Weights of a small transformer language model: vocabulary 32053.
Each number is 128 + 32 x the weight over its row's rms, rounded and kept within 0 to 255. Layers, rows and columns count from 0. Numbers have three digits each. The size before them is the row's rms in percent of the matrix's.

# q: layer 3 attention query, 640x640, rms 0.094, rows 68-127, columns 384-447
# k: layer 3 attention key, 640x640, rms 0.0839, rows 68-127, columns 384-447
# v: layer 3 attention value, 640x640, rms 0.0875, rows 0-39, columns 384-447
# o: layer 3 attention output (transposed), 640x640, rms 0.0472, rows 0-39, columns 384-447
q68 094:141100097121060102142099136073125102119150068107162112092154093092122188154076150193149102139143145108109136139177166094066151133052133125114164126154074186146133098091119173177104132118055121
k68 101:113109085128107070121124193152128086111150116124159077104161149107111163194117103129147140146149161109099176150141108147075149119146123088117112121150075148116108057157120119126095136130062097
q69 060:139159091100159104117131148128104129103147133049113090159158090064076152092133106137095131139119217108173163094091175113132140117175114119132179074116058143125103171131134152187182174085166116
k69 075:154092075122141112163167141109118143124075114109098021066145130136113159134107134146184148073155167114106072125126146119122129142073090131116145147144085160113103087142121139089160117155129122
q70 084:072126130114117154106144175162144141094055165105140136096101063127124133091094125093110091128078164079133134128120102122134140132107093156138158166089106127147188127108089129106120112096106170
k70 085:179129092124129135221160176103168104110133103113073118200128147150068163136100101173173110136141147098096142139085083113078121048087150102126137091118153103161086128126098128149127111181132143
q71 082:190089114081101139117108109062131102104137143167144145109091125108105098161103134084080070152114147124117041103139130138179146149176129123145121105129159194116153161107109141128048082093115202
k71 097:116003085160145144137082140132126103074118138114101096172103113132103182092125061101139096132145092084137074145214111141093169152100168111118101127106175143127093149148122113104095102055138105
q72 087:107075094104093195116156121086149075059171121129132119155170168166158122158116157122131130138139118159084172139113122141129100089126127074161164138149148148123116113051137125083112105140082189
k72 097:117094096176190177146123147114134173125094053119101116102104136153120136158163151137162149124153150106134131127108101092083150159104150121115120077169160117086111110106144093171165127113215111
q73 083:117122171165128191160123153084106105105094133085146183134122064167125155104091105147071132162135137124144085191121092122163099106128109104155128122098143164139046175103083137136134074103121094
k73 092:196149171177174193208102140129069098097143094160129130155171134147144128122125091089123128156110123147122110168123099131184166219160115123135110117118141102129130163205157109103140122156200180
q74 056:162115150193137075106109139192103090163182130109144153135116149090151124148129108171143165184148146173128093189143158145164135091141146171105114145111150143160116163176081151141194138139108120
k74 071:126160173109123120073103083150113134167155158182186162127102121120171096085176118101078114197098122153152154160142143165161143161190135173169115140126147166140160151138096146122129101085112087
q75 090:101153126065165126121139132153096072149115194111116105150141104099103140134108044157125183124153168090168199105109177103127138125117063115124118219161090143159101125071132091149161138121085091
k75 093:131095166140091172139142137149081143134149099079126112096155195148086115144097160115118113155106135131096132139102190212108123095128125116152126158122170092130136095120179122107103109094207142
q76 084:141154121127111143123138121091129060107117163135118143110099110115193113163131174104071090147076101156100104102120072138110149140114148119085106113109166137141141114153095137126105083088125112
k76 085:125122102135170146152214115099136155117122092133117109133169118058110141152117176119156102138213111112183132197108169106138096116097144106105171136148207074188058157103192093140160103139139144
q77 088:110178113158140098149138189131145189136150132126122128222148110099128139096152073074121166122155144112138196131118141128096075073087173102108075062146156159120109143144116125161142132090173099
k77 091:115130077151138181079122212109157152142152100147134126122085139151099123086114124124121096106082116087090126140169112127163159110150115141093197097105076079116160146151114119087144111088129147
q78 085:103103145109099182139185142108100112094114083129126170068108084151151111132149111114091095155157113144115145139118091192161155114106126123144125118152123136105116126079096077112127149093076148
k78 099:127157110169115092102143110126103136093119102168111098151162094091129127165141214094068099137187087148150135118134145100149095159097148122146139062151198076169111125127165109154149109100154045
q79 089:117130144126154110077154226127091087144151122133146128137143144125199124105150149113100174139102137169069127123122121137104125130150170164096139127145117121175098120088086129158130097089106067
k79 096:157180158091157079195190130148106112127127129137154116112124186073123110085148131091171155119161075156150136158083113171166136123085114115172151123110103147138117134143152135063086129140109153
q80 094:088122144122155148140107144120079112098060150118094170127096105117065096144098203120195155138143136123146190115160117095082149104111115142150122141161120134159152091094142145106140061152111129
k80 096:166201128161102107122118161123111113179147082137129133104096121181170160133157140118080214112154152144158098191158122132037095065150118166115135134136120144182143135110145088089171121138151176
q81 087:131153147126100157139110169155180205124128155217157110134101146163160067160130117146116092133059101082103130168151151134134062110116131117124125086141119063084115190187153106129119116090135219
k81 095:058094078157134158147129116116160114144152126169079141177065094107123129097121163103108095186092114148156169116154119143144144174101188051160136078138125106153081105102122130120068120099151144
q82 101:102060132092071174131105174107110155202113090171106099145151110121164160147162133166113102109156086072112143119118137105121146079117207087132137137182113093123092052159143127198122139093114155
k82 108:102099160156088108131089139155107123144021165123092142176121084123148136155153126128070130141157150102133243124143121118174182097111150063155092135118129110127072119116148067115082108152134140
q83 055:126155163109143117169109137107130163163106138166051122121140125106150149085136113106143103095128142102123128081148116083098152187139090071077133142099096114108109137143158116147088097105121020
k83 068:152110081152140127195168157121121115128113118089083068157151121126109138167073110131159136073143122088118062109144139114089132069087126079080124139125139121118089121119161121105134112153134172
q84 085:189099145144148107113069132137140163226098123117128121138116125094096169153127105089141125143180172131162161147135159111105132152110168118096104104117104188141104189174172166152131130118176104
k84 096:146081111118129116141084140154109118132129168108134059072128130140120147093130130137108148084090139136075078130073132152102141111122079099058209099132081165116181159152092124111122159193070103
q85 089:164153159148129105111086123176165166178136067154127091106135123160133114117135154114130096141171108104113124082138113088073134074130149157065111103086109160098132149188162141163104146108117078
k85 088:152137166088094122105143107181157072131137155163144149120121081120163119140151075130080143117046126104145161137154131142100153077154117143142095186134127122121129116152091187098130098168057107
q86 096:057112154144125166107114155156115186144062145105144066148136148143102132129149121158132197136122143111113098150137124163115093133131116161179171108120119088125086119140151144135092121113133125
k86 098:174100102187083123061130095119133173165121169157104119128135058060136110166197085136045143150116144120128113078168120133113150109134167146181060167145166151116163140181088140131100120096183138
q87 093:145128108120166103129141104124092149124096131159119165141110139064085173122103130175076125127190104131131138140092150100119131144167116187125095105127171106116095108156116154159129117167154086
k87 099:164119173108110136065102085132117153142155113113100110108173133171088139178196150115118164083141128123134125098132188109145110154108089120136137121157133095156142169132083093091111117101121128
q88 094:129125111173127094105147115121155089168094173138197121158168126080164101140093118120136125112146129107114083130173186198172100190090149132125141132134167095078179182130146064095078177123156085
k88 101:164131156155096083171123125097119173139104110121127149121130081133170125095128117178080116108138120137121171115108119144105124088146126086109126084105174173168108155119096090090193103115155131
q89 084:094075137171150142124124149177151198130032111175136075148138141184200113114144130084186121160132116074073119168157111127164125118118122127172137090116146118144145141188105109114134121137126147
k89 095:073112127143057123129183112159159115142106162145071146134094100131093108140109149101099162121123121155173096064129142125124099107093159141123121125118136139157199136129100152139118121103157103
q90 091:125167113173159174186100139087101140138125193123086181167180166119138133116126095166102104113116100144201129129078120137151084158092161088126112102171192138100080133181145062097171158138147118
k90 102:135119081126159174051069136058079152121188098118127145129140064102145150167111124129165143143099098073062152104148105169147078180151121152094156061102132108149116095140118110200090102158085118
q91 086:133160167101168066100140105183080097137134150096162154131118160124143106112103090101150104140160194155114135183115133111167155137208099142101153123124180147159119152131096106099151168112141167
k91 087:208075137135119138150226126132084182142123136096133078156185115104107144177161149116122115128086131113127110130169111140145103146094150102156128096114198149204140156148114074129165125132190100
q92 076:144087097104137157126152108101133123112112212158208134115154198113178103157130174091072163101147105138108130185118111150090097075093088116130122144164153165011120149084092125160111094125095142
k92 086:068126088161108124112116134121178152092135137129136167142135113081137118100123076135138104211151117114132173110163085098141158128119186135139085114143198087133145161117122108135114131079145123
q93 091:190175127126145081149145149162186176138205083120079156201121141143122114140147108157153095122121032119127124115146129060081098119147107154119107156124131159163099113178074081136177116125114137
k93 103:121145089156186126139109154111115096087162105182074130100175073132153109164119149114209124144114148120133061209150074148105125181148137129122144133122105140096145139112098137177131188099110173
q94 085:152102152107124187126153112092095118128100143174129145139136118155102147154106156087076085151152057153163074177193111154162087125119120081160157135130134138109133149185105130120085069112150154
k94 089:121093159166129147109136125140118110111130122125162150194159103140151158130116128114105141132123102164106050136182124162089128186146110135108108137126180131103155134132169113181148120163064165
q95 088:056109092142096081120132146132195176133109153112160150142151159094118141113139082130131119126140131126158168089076158146151059118134130116129144088113054077122125165091075153110113135104156076
k95 090:107164072125133131090087108159150136090111144159132077113137132127142146183145144158067113100091161123106162131119114105146140099183155190135172124083080124111114132123091151098125092110095123
q96 088:120114099153112123156132158116138172083064153073138154080097097138121150183095082134165139087120118090147136171163155154105145148124113152144173216202108162061083131128130081079094120119090116
k96 094:098138100123101173118145117121167115130150141133151080150176124088135117181182072169151104141158170134121154143075114105161180126077130083157165125112160112173161133164169142165163112081207144
q97 088:128138093128161118096146160150130173161135128072105167209126097182119132125109211099100115111131119066167107112183092162086135165110128123128099125056187085118149115087105083122092155160167140
k97 092:124184150115115059160128171131172149170152177097126163143120142154106109136092121130148141154116144184129110146072142079099075102135087149110116152063091142116159093116101093121155147117125216
q98 095:170102114126121176138122101050089129142056167107146175214138104141114132150115132155099129079126155137198159151179139140127135143174133105176089153137112069102074129133154149111122111086159112
k98 101:077149121126098160134172130134163147135138151140120119070104154148071065105165121124126099144094120162117142095143145071151129147138099132147139164106131117114190146134137184118148141163177147
q99 089:147111144110126132130121117099084094150132144129119157134183144100130167143131100167184147102153173174124167100057126104135155158103112164166138145156113220127145103142170177127092138132065079
k99 095:145140104124119130113097147108143108108090105127212091110145108209195165162134097186131135067119141100105071128144131104130164121157087057115191113099133138074086128161135119110122159144124097
q100 097:132152164134121114132143142079076091059104124138090146091115037090170143155137140140090064154101137126118074162164110149200170166133149091128132121179099103151161129123105098099094119107087116
k100 108:118088138116080087075249107144119121125145188152123108112146119078134109141183066129170121083123093126230188066101155090150157109147104116152132123121143162149113101157117113114125118108128130
q101 092:080153082096070119077147079112138082151119169166123055082116111110129094089118145031157135111118182186122151097063085109119160125110126127073132158122129150146161122116121164116142155134142123
k101 090:095109190094087071110178103161172145154117141078113146110115196093109149080133109154144089114116125140134174149105135165141111071125108160114139138096132071146117153126150074126165120157046187
q102 082:108084148120142072131107099134167181097149037112094137071072184097100061099095101095130116139106113156176153160145090112165124182166109163116106104148144164140173100093147096087100104102141151
k102 088:119148065060132098100093158115107071109165141121126123185145162060162116070155109162127138122130054115119154093133101118171191114132157139109115070129109109143127195119141179181144162129133085
q103 073:117121128117116179130176139074072113142088210125127161125134156125120167149169114119124106132094150135150156171107096109152153154115136139178134143151149123168135123137114130092094098120141138
k103 083:134109123164149115128231136072141158098124080102122108119154116095136089131175111122195154126136111119148127109108134134115161177123098081141150094117153100162131195128175092163126133130153121
q104 092:171130130125106086132124142163105093114163172103140141091144123096159132158102119129150149123123163142181085141111165143187183130172093134148140142134142135121152161105123134106144158171118109
k104 094:141181143126122137140064121089076144112100159129148068144116167123199135133106100142101126144160151121094090096081134106174111132139145153132135114119143189115127128184157089096153099086126143
q105 089:140088079118111129144133085079140154172132186162152138124134117078126150084114111101111120137103145102145148085136159140107135059136111126146109123127097166123097107099114135140144113115133094
k105 095:053142096142121159142093147125067101105164089154118114089148080183098165092145079167133097111089119104075133141132130117161141045095137137138140112113109145110094068121135169089145138111105131
q106 095:113100098158144156157137167132183103179082145170151134130135018155143111104146179169162154118102073057157124102095139154132094105080137136143115134111111156104146152120118113167123094128112140
k106 098:105090121109091099129097173175104037165135106144149175155081147163105135097089110118138089155143063142142114123165121094104122108093110108097144135118118142097105082157131144099062109163110146
q107 099:148153150170121128145118054147165106148161087139081159103110068109109128111139163109108105165143108090120102157132102136175162067159114084052095052108177166120162158181148113076166150104148084
k107 097:200087177115155113122137093170150088140131102133139142141174138125140130111082106114141134088150097153125152110155194112145128140150120192133096138174177143115110146144093172085186111139108057
q108 097:087115087128100145115191187121114163129145148105095139086152087117167138171103105114146147143135164091138153143137146146190167137079153133156126163156087142166106074098100141131134071108066144
k108 106:137136071094129105146163104105074043126131111089092164138147168123088132093101128107220100093086138150138130136190117113136152141125149140127118114133118133177112128080122097093117147150073117
q109 079:096122136161071132159157158130137160160151110163131091108112093146107111061169177208139081181138069085123115113107116142147105041128125159151131080113141053134131132181209167134138087151141084
k109 091:188152196105184111144090120128101106147093126159115208126171057174135147129132181125095148130136087133147152154183123077141150131123086125198098143146163137103104146109126143141127107144175125
q110 091:130085090124163108135120127120153133127118151135114175123120142091146144092136144131171110123174103152136164079077113119079146136167141184089135148115076186095216162114167098159101166179054114
k110 090:094095136135106072091157117168179095120137158122192120120103138102161135124136076173131128099120160098113136133044125124133142070156118112144111107064076138151104116140084144053177197135116141
q111 096:167156121069157172142089105090123134148137108141203163156119129178104138138148082127127186137123114088141179128064142152154105120193098089086114147113211101134126135142179120070114099096121202
k111 110:147108105137212109151161123108142143118182109115094171134108150123104132103090159111152093154176093165172173130115140155139120187140195098118079102131112081151108161080137122095041164156152088
q112 084:110163033130142113126107143121113152084176077155082158122137121108124142138142136149073068193191097101158110113087126113175143081112132078148115059120118104148158109133156086092159129162158115
k112 096:101120114132146164130110125141138141067100154139066110115088088170091136111192217141107184089154138118134132136150132123114173104141156151106105051173096086132117110111059115190145117083126038
q113 091:123175106086159140164066131140128116155168064161077135108125051105074140124175070109112140147185058101109141079095119101153172066149120044090107118215121099082096036187140066127141101137168109
k113 100:152089160125129143111090109153102140108094154102175124177133089118142097148110114133135123108177142140117179159196128094145179124136162114111100149142115097160119130080103106142046141123102091
q114 082:119104143092139147142125089159166142169138131175125133114175231168124128109140139084197206123159110154116119084099052091085103120151153146107111122130126145116077138143160158170125109161154108
k114 078:155169212122092114061091086154116139100123161141169139120103093123204077122124103116081134158105135166078066107123134170170090147136125149167093117137131113120169194138082154069115108098101112
q115 060:134161134113130151120120094213105116142145057080118096107053129145117108115126137123130147188165111152122140188145176141151133066145123130130156173127189147178130163128121140121190132123148143
k115 069:142152174131151118101092102132117119139150133166156183130097155088143132085146168093092146191147141173121158157139129169131147168154146175170116097151122149156172151154088157153129141119136067
q116 080:138103170140125164173150173178089122114152109120081151112152070139146147184144148141099118119141096084114136121111118103144152074113101108139173172130120187181088156165117130156123127127093114
k116 083:146108157124162135122110118114130112088158148146154196102174096072134165168132133139117145143118168059143192173072132110105131069160158138136077092172163123190156132170137141189123131116144078
q117 089:095196168168166114101115077104131100130140133177119142110123176099131073115137125113159159147149090164110113174114065139126118155189131142123115114121188127121195087139119162120133130140103096
k117 097:166178191109152100101140078138107108137127131142216180114153106116181170122132137140058128132117096121176160154171175146156139151195106179150119145144195138111133150157172106116144097137145132
q118 074:137154097169121160101151179097096176140172148162079068138098153104158080105177124121152114183100137133154145098089107197128166145083164098127129093112173107129083141184161100125073138131149115
k118 092:145084124105138121061093114083099136165131108112123179158119051110127127142141197120105130153144096142155107120165140152111095140114151131081097098118162126105109129078148081145101086097068125
q119 088:140157141155125105121174178141110129139119156144157120137128125086145141151135044164170155095089182077084142120135179148104134156048156144127147094171169116128113128222086137148157172099169179
k119 095:079039072119107154136152159089109117191142161071078153133158109110114132120086113088160123076115138119157122084151109134125111077088114103093192164105126190176168085134169131136140131136070179
q120 078:099157138132134128163106147140079124123089193154124116102126120139123159141130165138123143127139119143128189187174105069120108082107090138153132166152146159170090131136128126109160073096050122
k120 083:127131111165166123131183124117139114147201090126142186134141130104150134124105049121154157206099137094072096135202109177105130140169163170171114118143155114151148135145141145165132159084132126
q121 082:162100140097107017116160128132164109071170079124128098118107129138151094082102097132143152108148113114082083114121074136144189130157134112152121159142090088104116188099106138141141194116163119
k121 083:135137165144136089183171168143110164122057154100129132105108104059130080141095152119159133108189112138142121105075099103164131141079109109143080127099161136198147127156110129101165131139116114
q122 084:163111053102138099179154116153199147062174116112128191117129109108139149191097096117152043121184096073132114181143155057130153133114097090103094127178130153116173139140099079115182150151134173
k122 093:053086074143130171160166163107156108091130116104077129108084153170119131155122126157188132111094140115148178109107100063101145121144161147076131141125097148163133123101094101160198131122148108
q123 079:076115187109122120118135105125140131166111092165169062131150127140118121148146134090158178082135159074091178076157167135095138150066153136136107084151133071144157083083162164152087193122113109
k123 092:141179114124093117141093143165132108158134132111097134169102172177102123104063161102126152132104118157083104097129121150076074106104135119099138111152092129122178092092101158093076114121071119
q124 083:122142090103133086103142185134060099085139137073099120152099075093137114118168093170095185163092144187132135119158173165114165101138152093134125190182143135187091171122145137129150185097139104
k124 081:126083142157151174179110140118093119186103092073163052153147166119102136108110172126148131142228144149139125174099154133130159130061139111131182117117132108162087100121209075156129164156134143
q125 057:149129133216120149106134167144154116104152073109135148158094130137126079177122137135168149162130070138099120164129128191136111048118168166124140128105144160192114110164116093106137129126118134
k125 084:127127140118162157119065125115116127113111110169175177081131124122130126120167203141092109134132152092165176168104091108104145125145136154149114175142135134130124105116138144195134132158179102
q126 096:162106107143082159134111104150147150158107137204130126137125172117170106076137166085125074153111106155135093106139101159112140085144134152123132044105118111088146104194109125167151102144152155
k126 103:020126154142104171083175050145183122112158116195117110091113082053143121155157180165071131148150119111168082115144185124114122128104167152119135155120158186136138154132191155154161155094105132
q127 080:110115148135123132099110187163082113098161116133108135171117103111191099159144136110113046152104139124080134129105097155167160085108152144104143095099120081164129122163102081161110074099104090
k127 098:142092120131156176166113118113131132133096131109099132172134103063101168161113198138149111130156139065155164153125136126101148089118149129129131166136176135164036082089218113169095110156155131
v0 097:125178099169045144155098111142123130151140111156115133132122100087119084159199120144089120138091162095128138064144078165114084058094142126111142166132098173193125105167142158167110145112165054
o0 090:110124138107184131119143179134136128160106144149147190159110120164167186136088170101135171132178145144092116171097144143135079184094080148161155117140114127068117160102121114120115089117092153
v1 092:152138120144085125121106169145134106075166132133152083158110177123176130155202067101131157166184132149160139132101075067067130060111150127118149127147064185183143135118152091153181096095128035
o1 084:091205214089098093050158109114106151111158127140202115142137126170133173123108155148165202138105089124100123140124117204215128151136115167145136056154139078067131156094082137153100149143110135
v2 093:142125140099182148179077165202195064137120087151136098161141069166101082109102113138118098112101145118145086091143144138152047158134067143102158167140141151116130120149131171153143135178177106
o2 090:110137160133137160121141133098086169102148183157166148122125173183172130120116124173136146139111083165122142149146115107085093127094135156095155117148178078120112110141133119116080114087135203
v3 088:155187147154138153060157132134130110071134129205131150121117133124148141120193105167104163116138186119135186118134103099078070112171138156129147164126111105167125050188207128182157134122123200
o3 089:059183155203145118142097182114138121125115168101092139124137141159110153141088131098204098109137119178135067089124129117132161131122121171093193082100081106117144132118087103085088156110132056
v4 094:068100136148133151116093060132111145175098087106099137115146145147162173108124201068102114163095087134127121122107208122138124119122170117110122149110054118090126139134107168135137140078127138
o4 089:130119126186132116096243140123161182046157100102083184136110114167129024108132119123069141110047162114124121153104084176095151152122099142152084134090136137174143140103158141124144095160111086
v5 089:175115143110149084187130114142147085126149135105147096126078115080090088123079122113126102112113138150135120094111050109174139153114121125114145126164187122165150110133162124145084115091130159
o5 089:143084133143123163107096148132133119128111132122196111166129079079128127149170163130173100103112158135108057121158218138038109123096169184127108204078103167086119173090130119110133094094142143
v6 094:157165071108115114061239084146117145118159129169155130097094171140082138111146161180139203126143213127112135117131152131092149103156105131069085119122079164157135100080138144123103093105134126
o6 086:123148149087138119169087109111143101122160130111172112063114150122151123129141172060127100162078107129091136115103083120052072168163072098151154141127089115101122124162124107099144147120071090
v7 093:056060139078201093141106115180070124129137142112196155183076129068139158113094128073155104106125117125159184188085089169166222136151154183105153119112086068100114121093148077135112129183155132
o7 088:151166151167127121149166165104080148121155129116148066121153143183126141042139143165079130114116121202072170095125171170122089155053172118167132135131150139128105148143153140123133169151179121
v8 093:093114127129083123123172125152122188098121147133103116164140168170141106177125100112132130119153102155152139173093150071154086106138117157111118072091093175115126188107085091165132136148155106
o8 083:144140118135132121103172093063095178144131134138142161111115163082125109137179180191112148125089142095134102120099140153137171129161121082138141216014113110158144069077123148097120089152146188
v9 088:176134094153152120108148109180090089144129163107119075114135098101105146147152061108115114123115122044076122140103132143169164150101112116094130136121131166114120086109129145148123123146114112
o9 085:161146177096073123104111130096146183125128068123163172086171171150132107099120123156135179107125118141204163166119125218180066136183146150153100105104079082163136144172168091089088135152093132
v10 101:061097155145185144124134137117098125141102144129115126123148108172126124166216105149108091133141148098110125122137135074121083121156152112107152150094156098088124129123119090223126145117122079
o10 089:133094196133141054151143142137056132110165093125130149124103135181095104101091133120113186211139102148058147171138097095095195103179096198102143085143127063169122078109128130037125174154158087
v11 095:124166114121078124089227132120173146135172109114150165168070234151127119101155124170155200150185080172120142145102156129134117191131093103117101098119066138093143140105055133096141130091072069
o11 090:124180087094135074138116082104130108130142083154063120079164072177132119123154125103090156097098184091122156097098130166137136039150124039132178097221136093114068164136154166168149086116125153
v12 088:119164151130053127112104098107194130088153111082149150096122143141149090144148178103121145122033064132173067131223193135130178130137115125113162150077111110241131147154130185161119097094085148
o12 081:093081149134145156143134082152104113199100168219142040170186185078162119129110163134121114143169115132091125168037110116117066140105130110155163143126160086101111080187128102154089136128203111
v13 090:126130116140110155091169110105140133151157082129140087136104156138089100116150080110153105130108080129124135098130119130133134154164157170145111123145143099136197113171040153157068109122121193
o13 082:060091159216174095131147109153112100126137144121141122174125120097128142141136133110109151123115180088123078122117134132149146109080124085122181091126138067139095104170141117105165190132208108
v14 092:106148159119079062112121168161143118144126201123139114101123086049095114103144147119116107142128142126156125118168125131140093146098129160119150170171137170154161123128180153143154118113205134
o14 089:127071131163147095136139100162122159145082135074135191173074145157182132161035140075083130147173124138089113138122167125079114087080110108116107116079113093134118126106105068089116138095093144
v15 095:102144153181132173148167104165126167157146093141107142135105164203111125127109152218120202131114144143098178117108168179088078044111091153169117111117076126137157188106048122151086140103097080
o15 094:136135063038146124139127206099188164175154133130161127097148167116135174104149086135112099124167129145133165168100159091149147131080118118138109126148135172089092042140132138074088149112143168
v16 099:104127134131095124124157101136060169150189183116144185032126086150171129125121148086151095142150148067152074128135181160157112087078108094072112154115114085117101157066150071125200144087124108
o16 096:155142112139086091132086133182091139102159114162103129168178095149141150143126128147146182132100092171047094123068135092162116170161104139140116111129118155079104162116147127135081087129177085
v17 098:135056083175129097100090151134117128104128129101146178127114134190098122135095176137118141152123059090139167175096107128188065106151125087159126139166182137117139121125133105093117151143085139
o17 090:131200119100124194134158111107178178091137142120117114118193129085121161087150185083090132149138118149096124137142127093122126115137124175063121109095124092155143107163130127076154113135065167
v18 091:140113143130137136143190043215124124172035145163191132113093158143072072147102176161087148201140132131120145096164158141109157123099132118120124134125167119075105146091141095121181090108124118
o18 087:090181106128124075066137171141091167167167186090122130210139119103155212106145132127156178045124180137145118116124114135112145087117131092132109077128103166119148126145149152112098125152092115
v19 095:137157136137156183083233103103185159140160053116121115203134130207115143126125118144114104123059105156132111116156131158153132093136106157194143105130124163114163097133108100106087138130109132
o19 076:108131139097088083092104134136077101101122133163139108162157093167112071162146090047113115177138079121096140118098153135114136100148103090096083129172112132141110127133128224128163150145137110
v20 096:145119099157145092135084162117130109066137102128172148133111133127127119118094174120122196126139105141167127130135155136194094134163098152157100128155122079139106169119161133043119144113148152
o20 089:184107105156058152153160088085162190130134173111078117101091136208127118061146115124105043116130077159115195073113093100126148104091099126084098069130123165120107098125122137170130129125091100
v21 092:107151121146190086162146082128075071144184090155107131107081132183072123103101096143111181184120106105122103125161132159120120151111112160103105135049152084105165176090121111121112061115225116
o21 088:159122090092061104118143085156185130139197125202138179148189145147130128188160139168138117087125189178154104150167186117113131168151087081133078101129087182121119099168097114141134139143132155
v22 096:184093138124136108139124143103171113067141045102099114157072044052179098119159104084123083105164165082141107133118098160174057110057127142106140124119090145116104135148143208130125126174159130
o22 084:127109084138118151158075190131115174083130132066131159108102089141100116143168152194081137079069112177118143114086160108156098179185094126132137160148143160102102120103106152073140153084146102
v23 089:154144147180123133050131102112085149114118142105075177088116090153144132161165132080118129151094127145113111147170099121119196100188154103117168138052134178114126121086150113116138132056095102
o23 081:088173133093143138122127083109095106112133114147137069048145134123124161136098116121120158138153138158128079140068144081130096093162112131143156109202087125150152145182111132149058154148152149
v24 093:183145137100129096079144099096081127179125108106176106067181138109071165122167158128114148132119184120167138155137088109144121145158098123147138130119179111107130125152181127105071098155138162
o24 085:124166103151134132177136146126078069148140118138094126099069094116099177164087125111098185153138068143117078133137157149065083102123140086137107151127135114146107097069151138172207155080125117
v25 095:164097119120107170203101101086118108182075100125097067156173120186234094188138124170170134107103168165165089093123184171091180163181171096142125148101168177136123162147147161130174110110127070
o25 094:161077115079134148036104135129183155096131079169125119087111107128070108106122140105154093119154123083103111135114070189111132117098160157116118091107097149088167142136096170130072154117187165
v26 094:158119146116142138132129146180112124124116098149147081108160119081137194143121072165126132096128158123114099172161122139091126128108122140123074144147078139107086100093103110139196123108119108
o26 082:092124129112126091066125118125135100071166135087175151175158121173142103090134195111107093123126150129097131129099113150140123151117152126151114103144161112147088155158147117107083134129131049
v27 091:153085123117141143098128101163102097155127116125134086168089144079189153094156123148150155097170175103116085115097175142154150159138095085105177150107129127155120100113148122171178160113150093
o27 088:154128148095085089160157123114124126139128079168127107076133191127089126122145147154098101132118100150152139121186119184072147117086114165116132116188107171136129092143109158161124122149156138
v28 095:140126123152053152132124164155154142118103157135136152142161153067163113222131153136091130137124106104122093151182124166100124146144105108097131169064110135147139095217147156090173115182090210
o28 088:170139154107120111098098123089053078165119171141105126137115112129176198098131121149176167156100117081155114153155099089139155133125134148182195101176120112143095125190125117178108092157065150
v29 093:152046085165128111107127153101150109175117067131156102126156126115138122150117092124138122123100169106130132142079156122148075146161153146128126094108093114081193131188106094154124176175092088
o29 087:082157163135153083183155150195127098104126143101124168147100150129138122116142145147127130099186092155096189088093122155129123103134128105180090173113139169140069118067139161106149136091152149
v30 098:158171064168096123079203140152154117196167071135083109161138152152127141143196117168078121138151167139095133099095204139097131125127121149123147125106090115167145112174133137147047197097087137
o30 083:104089175130165115131079095068135125117042129070169137071168159175085145114104132060100140104113143088140141085189078138165169174191089150178148163094065133097108128102148099100140154125085141
v31 093:055167155101150144085179142119210123093146193084167098134119091114164131139119163140162105100124068181144103167091132178074134117118143124140173106125090150179154103146095083141093126076052138
o31 090:130129146118118112133178161095107160117093138130146155126223217139098129118125086078122178149162119072101181083080111111118071175094118184087101154198151148074109139134146118125137137152159121
v32 101:117124115166075148023126113102110166140123163152051149183112102111173133118108129080096130125158164046154170142117148111146150102096087162135163126085136186124129081071109169209198159143076108
o32 093:143160115084095078103154222096103136100153070142140131071135132115085144121168104182135153145074093150114114097099124148228075123134130104115156089135104103150140114127114126139117158141081127
v33 095:146142102101170118110090170184093107120147159098159135100163135095145176120156160139134159144172143102104107136164116081076127095136156155110078152142104107118085092069075100096119145102132168
o33 091:112077119129074143108143115111170138114156108160140181180168184148113089107104149125121078102086161101140037155150127128193101138147058152188125097124091071118111150121142148166156106136175174
v34 098:099109154143084119092082097177138110128177096131181110159103143140116134160124103118167111124095117047156108121134116120129125111107153114165168108132148118128124058168101146092036135107111165
o34 090:098137164122121167077115152171117124106120073165139081126124140077167153086094081099066101167112136088131083174137053083108154142149132076111080098112136104139105084147090113163174113088150145
v35 089:117155159125111152114162110194101132084149106118106187099143193156152164147189071145087143100155188070125158088113188133194075071127111147083107138166082165165152090164109093134103133165104112
o35 084:166141200149130106087170185083080160124120136122141139123146101144090129129084155125125097181080132169129088220123108089145172158139100128127150134098123098064078148123120138188107146133199149
v36 090:158151091117133065096165155119147124151127128126154112109109153088151130164124162166160128180156131146087085119125119116104133183105144145103059117087133132213130137115070158205108128093156171
o36 084:088134076132151108110145090130142145182113121132103112165151150154123095073169128107084139091111132100199165094158093170111095104128097165142109113090074143103191162100182132101129145144106104
v37 084:135129155095121148139112170196112066135136151078172113158174116128134092181101144135137078093129157085125067150188116122151182120085152131119128135077146114119104040201146077105108142090083097
o37 081:092150113104113125080183094055142160123121142246096195110169141117139129133163134168100129086124108091171121162140147132176122126102115144180062105125100152059154184105092101168141122161165168
v38 098:052128118132103111178133133134180100135107152108104100132118154129143083108167115130180133166105107135113169164156105107060142130138159146147181166075109134143135155145166123156124135069159079
o38 093:164121142139098069069151131176083115103138157104137150162125113111164107172131122109107112083141122082213119109109105103144131125136082121114103098126161105122163142168106113085158103104193135
v39 094:163123062146108078149138183155129128122162173161149064134133149134125121149142087061124118147071094118133135114108146144110118156124116132096105108108107141195136177149139177135101136146083078
o39 086:077130124083179100128155133102125140134087087125091158188137105121129184159099191163120138120126167134136135115125133086126086110115098137153130158131113090056149149051156109118152131123113106